Weights of a small transformer language model: RMSNorm before each block, rotary positions.
Each number is 500 + 25 x the weight over the matrix's rms, rounded and kept within 0 to 999. Layers, rows and columns count from 0. Numbers have three digits each.

# layer 6 MLP gate, 192x64, rms 0.243, rows 0-191, columns 0-63
448556560525522482468509510477516491523498557504480497484495523510525517455490509523516477531503475498551524469512546531489511517509501509511474504491516502493484554472501540513519496515507519
521489518494509549536435515503520529475513475532512539507509458475541526539485481487484486510481501488491503518522471517505474503501524499490486456451483513521487517455518515464479512483518451
529515521499451485563556479472500492525513534484543519532478528452466483526482466500520466468506545522505511494521524474503508534499506507479496474475522495503480466449511471465554496506519502
524502478505471500552487528479500475472486527475492483514477533495488490507450482508505421516500495515496523464510557484481468482505509474528488535485526500492503489489520524507506498524541503
485536473443428481494511486505514471554530479508508488520527519498518480524515432532536487502453505527538479524519513480472508511497486474546486522517507481457481498525524468499488521510470497
504467505497459497513500514491557521493496522528438476463517521531493521539529530507512494520491510490482514489536513480509486493493554511478517507496519498481497495468518481527508538501528535
484446516501483468516495497484513460517544457529493514477535502502493451493479473519517501515496474464504478518501518537461507539505516474542503519560543519534523499457536511495495480517533492
458512496504511512536504475514522460496546520438450512479495496486541473495487512517539488502504531499477525494456492490533441510497489501462502512472514537450537487537483471473483507483487514
515497494473509478526500518492518493510508491505488487515502494524481499514464526492493503537477548496488455496446514489497516493472527515514464510452533480540532514499511465546492514505462487
495506464516463515497468476499479493549528503518512491478450467521485517464472502494481474489463498462473510551490504523503453534501508500532490503543488457494477525503493475535462558527490483
507471557517501519502489488450531468516531483487554511496548504464523480495472496508481470516490519494553520520502442429457482475504506489517492487528549518472491503520505509495485481512492472
502518505510508504492482488488474445489497533476556538495517484518529480535447472509516465519482514482545526526481470521519508511531464513527478518498548499499466516535512469503533520540525475
508477517517489499502498508488476483488538514520470509517530510485478496472504469494520484531464500583513498516516445486513516480542519481511500450535547503471478476498510547497547501505521506
524488553524508518475478545478508518526508508502484478524488512514498482511485475554482461517505481492487479549535512507490482492521510537474484481496535565522501436510463531482532516536514479
512535513489527488483471504458508498527472537488477478476534481450491470444488546479498557518508506524484522520471518514482523501446514526528468530524497476511507498491529517520496494502485453
477541559496463491479488518515531480477538508514499548464495518499524455489447470470476467499478472464527499490539531496498525510533505515455499500532564507467461492475494475563520499539510488
540511491479522433512492482476473549519504520503511490505517486448458509498510504510545509520500453482524444480511435456478485458530495495494462460507495467529526480497458490506436534518492493
512542499506491516518523486537495475476514460509475524497535542513498485506483476508493484528517427499491528508550545518466481567502448525496451502506524536483465535529521499524517511517493488
561482557530521496510481484495528526545540505531498509537488456521512507488539462510479478519453493484533499513516500517492498518497529537475501491522498508485517517482497465477508503509526487
508493489514489499505455553509555510553487504494517458458503460460476488459472517493566496504500485523499507524531466513511505511505514493468514458453511472492495499519466480529459536471517513
449492500470503544509508471489467510482466527477515495537479484509521478463520522494469481550467471461518501509485550488462487492458487455475496490506537494507510518510481512485481553551481464
529477507513500497508500577477480519518481499524444546493509447492498502491500485487484486461471481495482495484501481547479456508474525531488503497512504524510487510517420496485514532445515465
462502490470521548491513427518554487487494470513533508473543513515493516530513470490522523492477513512522473464510478473489436515509493507530474508485507469473513513498508518465513534578486503
467462456432504503480530534494523534508484483488489522511521495521473505482532470543519472460504501495517481498501440464494462491478522481469487447492514483462488468459479459484490503432492506
526507513492480463532513483465511510496511538515510519542513473474520514466455449498507490502513467532495535519452486500505449551479460515482484497507512493487488460524526473516498493508467506
501474533475537532501492486474503506498533449495539472518539508490513485460489532509523496486480493412513506501529477494528503525489513481511538477498486476502526531512512500473471516504515480
503477548528427495519493490472509500460527499491493522485492517480490515528458499469509499531539490468512512505491487474514509550500485500498514493491479502487516520512466535492538505512519466
497497498500522481531516523472497471507501520508462499521539550464562521514474492448537482480507521483511493543477518463498457487478501461522541479532492476460503531531491500464503466484476514
503495498442552522530481497483499483483507514487524445468493553496521459490453477501497503538456458505485477444541548454451471467503466494535468471519482491526486497504465487506507486487494479
501496527505502497495528471479487462483483512519530526496539464485500500470538495470536496495549484505509523474538500454490509467470495497511464500484492474539566520498507535498517470471491481
511507515492497531511524520530494467480515505482490516498499546557505470497520513456539512544470523509482493485504523528526493510502505513498482494520522516509468484513446510482488507529539525
544504511507481488533498497509566538521490475451515510495485465521475489520509474469481468494563493531478508512454483513499473488514522510511523482507508461517521503481493497498498525501521503
516485504444514548511554491508523475494471493524520510513500470511486509494494518493507552517470522498495523539524478498503482496534466525482498474472526517529450521467512488499477532499455467
493501483527530519490470478532480490520457493480529477487510494509513517486473498468566500512471545526491568498529505521490496445485531453537527518521528482480492501533505440499526496506523507
530488518486440500494576469500561527513477431506510482514515472514477485496515477532471510538497491488497495533481464496482505489469489460500510491490520481496503479450486472456520496493516551
476522497546498446485536509497476490482518461511457505534457479494509513506462480462538479504481480547538523478521525478512481491527519516503492479442492513515473493491519535525505509502483493
484488500521493476533513499532486481513464510512506475524481502500491480506499505498520488532466486468475505522527504471509500549573508479486509531487514485466512503531495542516540540495518516
497483480502481521529542504481489502511544515513504521529500464555460516507505529531491534554482502512489476515518498489509485503475529479457496457498522525528535447475521511479536521501511470
553511485536435486488479517471496531525546553512504460508477502505477494493495509464494508518462505507495513494499501507498504554512539502548468470494525527476516491509485478526497479498526489
508512522525502515542496496504526464495471550508509511466527505467509461499517475458513467488515507466518518491516532526449482527487483489533499510508504479464484506521493485544452551457553475
511491509496499546464484541485459473502489456496505509489492483467492503475476503469477521493534485460520542521483526530488496462462511507487507465480516482549488501470474462482517509503483525
518493525460499508505533499484474524524481486564539463513474476486464585529489516481468521503467479512502548492499465502505476506519504520511478547505478482456496508490525513543503483481523514
464478524504485511481467490483581509484525477527469493530502483496548461476500511482500526483543503504523487505508479493496483502495468507520471498488490517457515539479510490484488496487511489
499519502458516515510513490522510504476492505474487525515518535522461518524476532520544499516475489536524452473544487478504511477499505530531525501514498523495499467526493503479492477500558527
519483514490476513490531521462478522520527511501497514568515505500485510515488495435505538495515527492538531564507487487465513496555514464533528472469511489501538481484481445480528493495550470
482519537443465524491503497496512460501540517509532489511522509458497499474457533467523479534471472555483500485499476481456531514526492494537515466534516560473502478552522481511537504494511502
462502480514466502461518492513465485532547519445516508500498495511454498489477516481513489526501521538473459515521469541530493519553483536485526481501512503510525495524481513519479499508472500
505458531491523503445503515515501491526538469468477489480547513501527473487474485509499512531484469486495490490495499588475529523475531518505481516512535469470500502491507467523495491493479464
507487496564518499505506520514515460509491477468524515497507530478504514530474489470501522506494484476465524500534491489533476529518528476495506499451507510495525526533467513487505459502510444
501550540463476551501499503538523507500504506514474524511479533513523543494518523508518497525479458530494520527482487495420506516536510478545461473498473498480510510535451496489484491496492478
523459507481491477509503475494532496497515493469493467561481479462512490463526443490492476541517432507537505503496531538519515545527497497479476477543524492508500542502492491495472478534480536
482465492551501527499458535517491545539550499481476511505487498474501486474509456469488452492457463536479509507484472529486493501481472525506471542497531488492495495464488483527512492517479482
476467511495457473469462513497507492498481458489453511443555476527523483513513497511484518492487456492514497524480503497481506497495491519518475475510533484490533521478529505510482511561488490
510507505506488484485512505463498489492476514533539493536521502556489562511438524506485473479515448491450529531501475496505485483487460540526527448496505509519488510492484477473464465543527520
486520530474460470498530512475519522464519586516497510469551525503509528498487491512528524487471458532512508495468539499456491484471518485499482451493483482510513469532491534452494488498429501
506502486466492541497535551490478502508474509483455501513484506531483536454485501438510529515509500537503499514476480507480502499515536510543504490508540500555473487479493515516547527530497486
486505483499452507537530529479516498528479502489501510521471500519462511446481526506542507515507488516495512507527527487487524525529476498455502426483504503540507491512486480524522464480529514
496520535499510496510464465478500499520496498493493510474465538503508505449447486459488530478491483519498484511520477515500454537507493497540543499458480463449479513510511463497510477476492540
480516505437475476503537537524506448495540534486504506477546474490494522507458562498530501524501501543561492462521465499524487465556501492494496524485491517491496554491509516490496484517513479
524501454454476466532494503449536467484486490496484499488508540494507500459547511513477486526502529439506477541522499520490494482478518496490482542506510537499473514510502502469503533529513476
533543499500518497523488506471453507510481537503485496502541492524498487511472511399512533480489478435496501489474507509464497442506541499503470504500554490501526521533544470506458502539530496
498482500507470489498548490482497453455496516536555500512502481478486553510527518506475497520519437474489523492516498506501500529515525507502524534513507502470491546497500511529511524537555519
458505515466507539494529496486514539499533458523498506509548524499501487501509481504513469524437514488500518506523518531502500527491514476518494483444481461447452482496486509510510556471466511
526525542499491479465459528449536460495508500457510504483497495470505487490469489508497514514558515492523489471505512514487449480473497483460512490489478491516558473521514513492515483485491503
491506480494459526482486506514518451544453519534490517479499504473502481446495505498488505508488481497518516499512548513485507513536482502557481463514478498536498560487484453525476455498489491
506524531514497486479503538490539516492485526489516511499475510469477543505495523467496436524544495514490581463493513490491475520488471506520535492510523456509547504510515484497494481524577488
449511480511470485509523507471482484516503496471472458481477486546498520495505500493508503490478498493506452494488497521491514464463531546531494498532492481532496509485495503493466481489477509
459470469508521504520496476479492429485538516523504510469518456453498465482519520445553504569513510501503508496470531502497490514536493526509461513528488510486481531503540503537537511511482474
536520513499489528535469531504515520522496478561509490508517469503491504444514491495485481494497492526474536495503456514479489485527495499453473487483545488520516464493486489502531469543488498
464462518479497473550520512525510484498515497493512499527485483495483487475523476505488519473518519495492484497525524523515502530510531471504527507490550487457521494479542470452499550502503522
523519534558499464514515518454496469511511456488525467470490491517529550509490519511528472530510506503535516493478493528492437489508515484471543466490524473518524508477526527485480511492506491
491502495519517487493460506496476503525509509470488499484533448445513496493484494472535498514491472490517507474491524437538460467510545497506541499518479488489465495512534508508498535506477500
488509545511515517486460454484508463511490510520471461494452543528476491502477515502527471535522525479541458555466472520465497496458513498514442498491538496489500512490497492528517537531509513
519502471511483475504463510468473489528486502512557482506461467469527542477500494458488513534481546521507527546494514486502458530513506515482500490497543506483495531569484466555491472510543464
482543472518471497492511514508489490488464518493514522525470511503558500511454491441473493554480501499507479494485453524513443461502515534472492498463490465490478489529490509478471502491536518
537512493474520486503493462534509490513480512484482460472506504535501582466515517504528470446480441527519496497486474524490519490499510526509455504476507510499502472528491515513536504475482509
491521486447472509494502482492512530488519476520514540500525510467483510512503473512549500502486489508485545503487471516528525480466456475490471494470531479500487537481532477529498487471462542
457525481529449460522479537477488506462502506520558481518512503506543495535476479489517485482474469461490504510458482478494503529480502495496511496507470480548519508529469487497499488464566489
498520466488501533472539505429500494522509498512524469486521516534509527463456552515510496505508509528532499543500522530464514494482529488525478507486524492538538543516487527531484467537518480
525540519490488476510498480514513508469532559493505509469552510469518480495528521527505504515504511488486499497528485465478506516487472517572491537498531512509515559508522488519488480513513476
519476503462485502488487488517487486546524547472514502513523468473514462461510579537471478504497482492501501524556524527496507502519525543474478452465507497491523553498509528510519478555458480
502500518468496475500481484500462508510479494530467530485518543487507487468484485527542439500520491494483503508513517492507504485534531520523482494473494459481549532506483461466539486537504497
422431503529479498488500511470510472531499479494492467483462519475488506467487468513511485485483532518478487480501467485499476519456522526547473492531475507492466556464499503500523519496510488
440500493513510476517522514491495512523533459454569460505467530492492489463494447526504508541482518489499544484454467495514474546510582508522512477497478492510505502492539462507441517448495502
506482456461473517520533522484500440489553484474491499475525502513486480477490498486504488491465509482554500522474507503470482534526507518467483494466476489518462533505547496486495542511489556
495504482504483458489462540502528499526515525487516562499527522522493469491476487505477494486515479466514484514487478471504503483489524508512508490448497488516524509516531539515511507523492479
500539480517464478554493470486523485507476512492502498498496501513512531507523516469528496518524521489519485523516462490516507506478516474511527497542486459491486508484505504496485463480528444
499503510486478482502481501494497496493468495516495472507492490482527553515478476524518481490507443522528514475444505541443504509515493525476469492515479467524519499519507499487452490471493537
487489504518431457502495516478451529471515517504546436505527474498458527484492494499505549527498524517479504499499485494478507516470487477487447462496542498496475519526495534475456485552497534
516487482539520487515530512493494470532522506497463487498490491498547536481521452535520495473466456518479514508499509542499507532487528469497490526497544541468514507511487521478531493498509510
495495509484480480437487490507460508509512475503522504453515522468519495483515519495498548528509480510443489483486501484492507522556509561483474501522503512521557506471467469522489471529508456
473478512489513478508521448468501522530518506479513468543457500500537488513432533502532512510485535511459451498512476502502526508482497509502506508449522457507524528481503494516508502500496496
487491496540478457496513526482537507546510448454487540483480489506497470465492527514511493488520516455450481525518494490467497476495508499504480513490498493522479540465471523501496515471491496
523471494520475433515469496498511521521497519522468518507489460511498494480469478491495502488471493510435486540459510490529475508509518526507512495526522494531525464520522482505529529481551509
469539484509473534528487487474499487510507508495530509485528478499547541501530462485506448538474516520500515529477452487493484477534474504528496451506494522543522554503511476533531467463489531
478538499516494475524518469480493564490480521470480489509504417518486479486459495507503509509506514458440477515548480539519510507482506520493496501469480541506529515489519517504481527529516468
566487553499516502524469439480511502512471498499520506518519469513493538458464512525532523514539478557505495485487495497498509532507535538570524489497529502523557527533483514530500485521553491
502513452499517489523511480511468497499503490490502476526516494465509540533513479494477517478532508488495466508509489521516462452510528532477475534513519520479512557496477462507504462546500478
505523528513503503516516482506479501529491496519533509527544537471482492507460492488474505453504463489539513532484466454507501427503522471537503495494488486499507490519474496515503509486549498
497527474484468471487469473482511459511461503455525451442495514506511481464519507469533489522515492497506496479439527488529459475448482473473476484491474492486528537493491539493474497490508486
495476509513504452520530460512519488484491487511518499499499486538450510546486493490561516477457479509508506503496491468512459520556511469533480534487466485493498508497485514449523496519536500
517493555469485478503479541508496541469533515491449533481522506498505509469470487486483499535500494492546482535576522495481488495510481470478473508498507513493495498508470526498555518488454456
488478481493493452520513504497504519505534485517491478492501484474448488541475482523504463545458503481501489523496455492485487484544511531488487490505497463520479510488499482500457516503510496
503534505495503500486494498459469474563500506499489518478546479504520493543465485534529540476506487508515520477522487524488507518472497482522494482477493541442518486497501494487475480494501462
509498479512525484515549490476492459538519493502494482493522468504549497493483510522503517487464509467531491512476470529526479477554530484480481502475521459511544487459481537501472504506471502
489484514536500519504493524495481475531528517494537511504508514488515537514507469482505508482490494486514502479505476541514505503504519446509492555462458464505503528555476491481479542508492476
506487524517458477507503509482488483516524461484498447464492500449485487454481496556474487560481505532492481459481423523479466463496512513535479510516484475509507473481520513519470496510557528
502525501482486499483533488547456463476508526468542512501480458506511518495498510480468502510499500506486550504516482468487506493487536483515506496453467497510509515535492570500480525480540477
521512494498530502548545511466544478517474502530485514506497509545509509509487488465456482483466461480489516513505528506514475524495513513481524495540552525528574502436527467495530497491495457
466512479497448517522529571523511502491482548526489507522543509503493487479493503532518488478500423488532540489501456503461500503509530500507484483471483508515509542490482485493482523538528502
444461517482505505525483466492528485493530504500524496491513514492492529499473503495534486488515539501490532538524468538484497476501487471498517514496551452446480539561496480457515529491496517
510457486474449498449488478525497476454470499479511511472531515468492462522482473525484482499453504476512518501540522440477472523458529492537516555474528477452496466471500459485504496502541511
494536513494513479519479460482515503543473516523510523482479528467487486469503505473465515538466499473486464537484527508554477516486476488501461502469485503494502485518519467539489498486515490
492483520509496528520479495522476528481493478517517460481516533496499490473489522479470497490505504522467489506507486453514436471459489524533501511497511503559496479536474500481489542456517558
496495486507464496512500543533476514480518536504501536522470477486530477514488478481501478511461504495485502488507447475501483485550519495487470489506454493496510500512485527511491470469518512
502507487496441480478486475478530520501501500476519505578497478474478506467491491519518511485484511537489490515480471510446513523491513470503473524473529458521515488490457519488485512456489505
493493508476506492510510459496508494538531542480450481486565517500466470481502543472543468510480507452485499497510492512505537530443450494522518486513529484470505544480482513496530523507455560
559495497502459470472533489490462492492497505505493512552508503499464509484452523501477567525541506487514490523476484503552482506497491486520485494463468507530522482488475515511505528510510480
472517545488511487533499494461505515480500487504493501491540550506540545480493518514541470482506514497505542482531511482494501554527484502490502469466523483428514495525526419481524501491507490
560499511488532528496451497486499486517523516485490493492518491532512548501455493493543469497453477532535485434470468466483456516493489522515479519497504524468489497499521477494489449507509488
475533524492492476520503532468543500487522545492541492491480517505537487499479484527527452509507468471489546517490499516465527507453481474485501536510517506469502509475525501487492448540515488
506513513477519503486479461502500493513520544513466528511539468459534538483489514475530488492480492474510504493516512461519522518503491536513522461471466513461525531490498472538472516509517517
500479504527479513472467511512515511545501530493492485517497431489472434524520500484528481503474484490470486508503501513534508488481519542481515490497515462465489574478512464516481514537512485
430543511469502492521492517479524530512541450454500487490531481493533516529535494502519507512534505493506516474518475444438509503479507516477524479523504482506476523491508504443528486507484489
472529514521519518456534511476510462569476479472496487499477485474487483477498469510496519547537497542533488522562539520483491500505570557479520487495452488521510512516483484493541536479468479
524474493501510508502508521486541472489506546494578435548531482521550475472526539518491518488468508492501563523501482504488490464460471510481452494461525478487527535490500473509480478484456490
480504547514493468423512496506495508524493535555516519488511503468491506524471495528516514470477472488472535504525472481506491504527483500478479492480456534501500492503448513502508483554523509
470486477469509482481469498495460474510522510511484450506511542494547503471418536498510520529501510495496500534498466500494500484476538503514491525531479457467499513461476486514541507473461437
496499475474513513486515522479520444521499499508517489513514507494553546500538470498512505515469504511506483508495455518484488486473461467456470480497500564519526525544462486498511517503479519
488478476427470490484483492485473516472537499515502473484481485504513490493543486500543524519484475537512496484494493504456487491492515515498511483492508482548506547524469469540513525493497493
476515510513474503538462508496533449467526478485529494511533510514507510537465444468534455461465524537544567494487518442497451534496531498509482528490495490504488467559513485503539484511448485
460514510527516536517532534469519484469494542469530445527533529528513484525462538494501470493518461529504495510490510482503504473499552495502516441489515422528544510511464452481452535487529494
508492509436465520515493492476535511505520466526504526513525446481484512507484495519518468498478518501473486526463483531493556479492490547485515480505484507512530512464481512497511448542527490
494519506523478499514537515522521482495485493525455510514488490488496506520514490493530488456469512500529480489498482541501478495496557510492475481533505503513477494556490503496470488490532545
491463514470437514506545505505509512463548477512485494468512464513483502488457497461533512504497534449540523472515494480480528500502545498525481457441527478507477488504485514518492497509501480
474517511481450475488489509537504519508465495498527499480488492488500540458507516500496505485492453493511498490491516502527465500529481530514510485515494487497435521562536497527484530503527503
497467530482541474494475482462510488501501473527545544513538502456540543502455495512500472489513497465464490462489479522524443506548476479507478507531515485475498493492504496512499473515485470
482518500512512529536527484480522539506511524483496538498513493500484519476498483473493483513504484512477476483487485517473470467566529543480482522503531517437479543468509507490536492497547453
433489511523544549453541501520482507488470518468507476466505503485514469479482494498511477531477497508498509522503468529500490506488512449491485540491516477465467480462481493499504464489496530
513491558490499474476449521517495492481465501549502513477495516501541480537486499487508523503457475487513517489502560514468479477536544495528456481552509482510497485502494485527538509539499467
486523525505526479482500497522482461521515517507447491548492503479495516526526565485486512463463453519539510488494480511470437481496549479509519484464506489477498514497503492546483535456457485
514476475505515511522476478508469506512511479469546523496503526454488486506509489531499462532467495483481446508506497466456480467501510495503511511510486515525499513482455483512509463503483485
472501511500507529495466545490472568511489483521528515533549488470516507461497512468485506520480482516512507499522497496485530507484496495526493470515529493529488568478506484495478480488531543
476499484529500516509448507502484450496508509537505497499482489488568518508483490521533471483485501464430495494551492528496518501489487530478478501470534489493500558491513496506510488471493534
483495530487481520525527465471515558517496508498529511485469508519517511444463485488483481500560527511475513497509543512469454477489504509489518518479519509465538491482497473494536474551511513
539501490483485517487483519501443564477482489448493502513508518496512525487525511520482503528508517493480530499541527503525470433511524488455512488489470502525516540469454520468474487470546486
549505489536509448514476513507498505519519506542488494524520516487480512531457491489496494515525465480524476509534464510465488501536490483465459486479484516472497507520438491503506503523479516
466489460505487522498456473458478473482504512491587507477513494437543516498488474508497505482519525510493524532520515529500481479531510546500496499500459499544499555517479495519496446480505506
517521507489514498459490465498481482519527469516498481493509533497506482481500523488511494505495470516502508566501551487436516508474508531484502563533535482446507557503448476521503464493526519
492531500483508515529532474515521525416508483494527499498478515461503496496492495505480497475509511488481501536484493514511474473439474479493508509493501523503476502481500510482450555454459536
499507539465492521537457499541491508468516520528476488472499548533521470468530515544546445508512485490502508489515450523488476492528485512455419450464525543442508519527485514488513498470473489
495543474504502484470473492495540475547494481519496460472525544465513495493496518485496494489522510501475502522498486492497465552445518535511505501534430498523573551512432496500527490474472497
542552497487465501481535497498491475505525487525540471483552505525508475476491568493515461507535503518528497518506518472499498502533522479503474486478528483501504456464522490551509496496541474
493514489503510453535515504446492556507542467538497499498515563495469484527512475487496499517490508468457508476498503525499450491519472534501494505501522465512516517501493490506518525489501521
471488483504448475513507472516534492553473490495535467482500506504494491493452525502475494481501485481487476561478504480523484511496516513524519505449455499507513524483494484513495461492590503
472505492517477495495509507525499467481472508462486539480525520496499469501439461505454505566507482494464512503488492500466475477523532502506497499515516488516521524529535510546500524484532477
532507486446488489453484459487494543475528485492494484493560496478474471483509482457502501455501484465476485502526527503439540539473505502568467491500528510520487484510474508507469507492492462
528494474472484483496551492504530523495525530490494485536528515523505493528493493491506503459523489517539546480511465529464504520488514505512455482529511508484499502510479484476517479523479490
495498493475485537467463522515514500468537517510479486501515464481478519526498530511468502559468506529526500496476508535491478463487492490519514515477523470454480494511484460480519471465519473
556473512494534495541494528488460505484455493511470460528502515474472514419487471477488525530522520509514501530502519507513506480476524489460501476474529504528500491503484525494513530440512484
492485511496510488502527551499526485450519495511530470480517482527505528497490458509513486500494520556443504523506505528477508464505491501484527498510503506517488486478485505502500470463476539
527516507503446446523472496505471507440531507521528498497538481499540487513505517472463513524507514479491512495523503525503511509518529479492526495516530515463531542507477518496484520541517471
492476531526491510561496496453483517512490473514503523518480457505493510470452446432499481495483444505497510506511488498470453546530536492478524488538517485551523504525494483491491515541487510
484499479472474503457532502470493480467470498509482542507545512496509529528491496491519528561477477532508505535520522477481494477522481522536471459518473498522469514508491506505508466496517513
475474535485477513538467481505485495509494515478529560490474475472501495567474447494464496485492477465510471543479493477526500457521483477505504534496514512489469552502502511511493509486499501
456528492507472530505488475484504506462553492477540512490525473515511522510491485484480477492508503525502500508535522469470486463496550462532478485569482503511445541487482512484507504506473458
459495516528554530536453478498514487498527490509497509478488499455503515526454511489519466524499495519463456517503494519513485471473510490525490544499521490522487502509461511456514493555487502
433523499497509466543498537510506478484501482481486492518488482512495468486471533493523471504518495448482470475521466489521488501531540537479483484491490496504519556477499540502441498500478506
474536476456453468498490510495439491495558532476495503457470484492506521484504527490555458524494520484469479503472500485524530539506524523488473498467513491493473497520494534524468479496512479
485542512471474523517505504524514482495503525490528536469504518508546494518501490526535490518481492524511511489489499446493513490511533529491518498482491488456505510524492544461535532479502476
466546458516492508488504508552510493521483510496475523515505476484518512489485525473481506497488512535508483480532486502539463470504509539501480519492502519508476524531489531485474475525525545
440481478505503502499533524486536463480454533483468520472512490483515497516518527515539492491473506514450495537541493470507457434518481493520461485461504476522501519485492495471507486489481473
498506505473529504491478465487507551521496471483435521510531505498456518460522498466546482509498496531448514474480477488471468515497473518512470498482517511469552473516473526525518504493494513
481500528499491504523515525466531505489494548462502520547531464508522490512491484523507538505473532546467514485494446486456490472526516498494495480482477477504506506531472535499493543543465502
533493525524520507528533525502519529503486510495499532553501493490518506499478512526476510517509510502503487536479516534488457504493502561461531522460489460498512508463473446525507510495517535
464466518502481514512538455489470481479501469508543512460497558479532457449525446469450497521507494497495493490471493462533494509512504502544492472490505493515510482452475504498481494521519512
470508525518475512543513485503504512576487515495469534522438454500516505422464477456516491503455481482468485502480497529518494524512515488494547472500470489475475520491467501515502506501511493
510526477508555454465501430441453519535493486479500523487486507455541491491537478459482530498498494469481502470506483506530447513500495506483462483464551446497500530460513473494490450503498508
478491518496541485491518490449503483525497510523488505497500504502537536490506538513496478529501502498475536463484535504500499518495542509526529489533458461480515530470505467484507503479540475
509533483459498515517482482548459494493505505426489492503510502520489505473510536497483501506485491500490515492497500502500493450484511504500493528494505520527470480472512490505479487482492568
496490475504481485551486487522447474456507511486516491487496487511505519495478493447541494520480456499469547480474482512506490494518519491536490470545496487489447488531529521507487503508518514
474505484528474507479518477436474513503498518488485527530513497501530562466507467513511488536487495531532524468542485527524489515505524475458489522492523546532469545467501533525494471514499533
468504527486442506465494514487501471499497513527528474503481498458544507509475481455494472515499542517507497491483571445511487476451548487486493488493484477502515494518522504575505455489484490
522495510504471452538508494474534504484543556535524532497512504483473517501446481487478462482528510521488534602501524517476518505485510504515505491517526506520514480484528472533532472495515460
515521541484509481522515529465506515509484476561471530512515483482497520504489497469487510496463470473484508493480495503507449516539513496500487481504541510518491488513503490534497525473522488
505493550530507500593523524487483497546554483529497499508535476479504486522482514472539492526532534495464510479510486512438461489479478468489534485554492485529515481467546475491486504482515472
486466529457477474512502492506512495478493502555526499518519507451495536552488476506523547507491461489481498496436489522523442488523492503484457481519519491519536538533500469487528543483497506
516508508509510549475505478484460514516538534457519527530511497540478528483460501476511518488552495510525523506510494494480508482513512517503512494444518493496545506535539533492508482544495483
508480508528500492493460522473487457470480492466467478465470441483494539538484463510510466531465509527508494508469509488485504473500522539534461479479485485495505555475496505503478511472534503
457509484464510522459503543528506480502492508462528513487503495491503501521462499489507505503501488512498477488489476484509450484454579483485492500508501494469500486478496503488506551460483485
494479453534489488523517519482462517482532441473522510517501473477489512465513471438455460529524472501506507541509517492509516506515522511470480469473498499540481515521538468508513498470516494
543503520484513457499466480458516526507513498479461527512509484500495489478480500462472529446496478515551508483495465494512476448502516506472458474489530529497485495500504481510518504527513511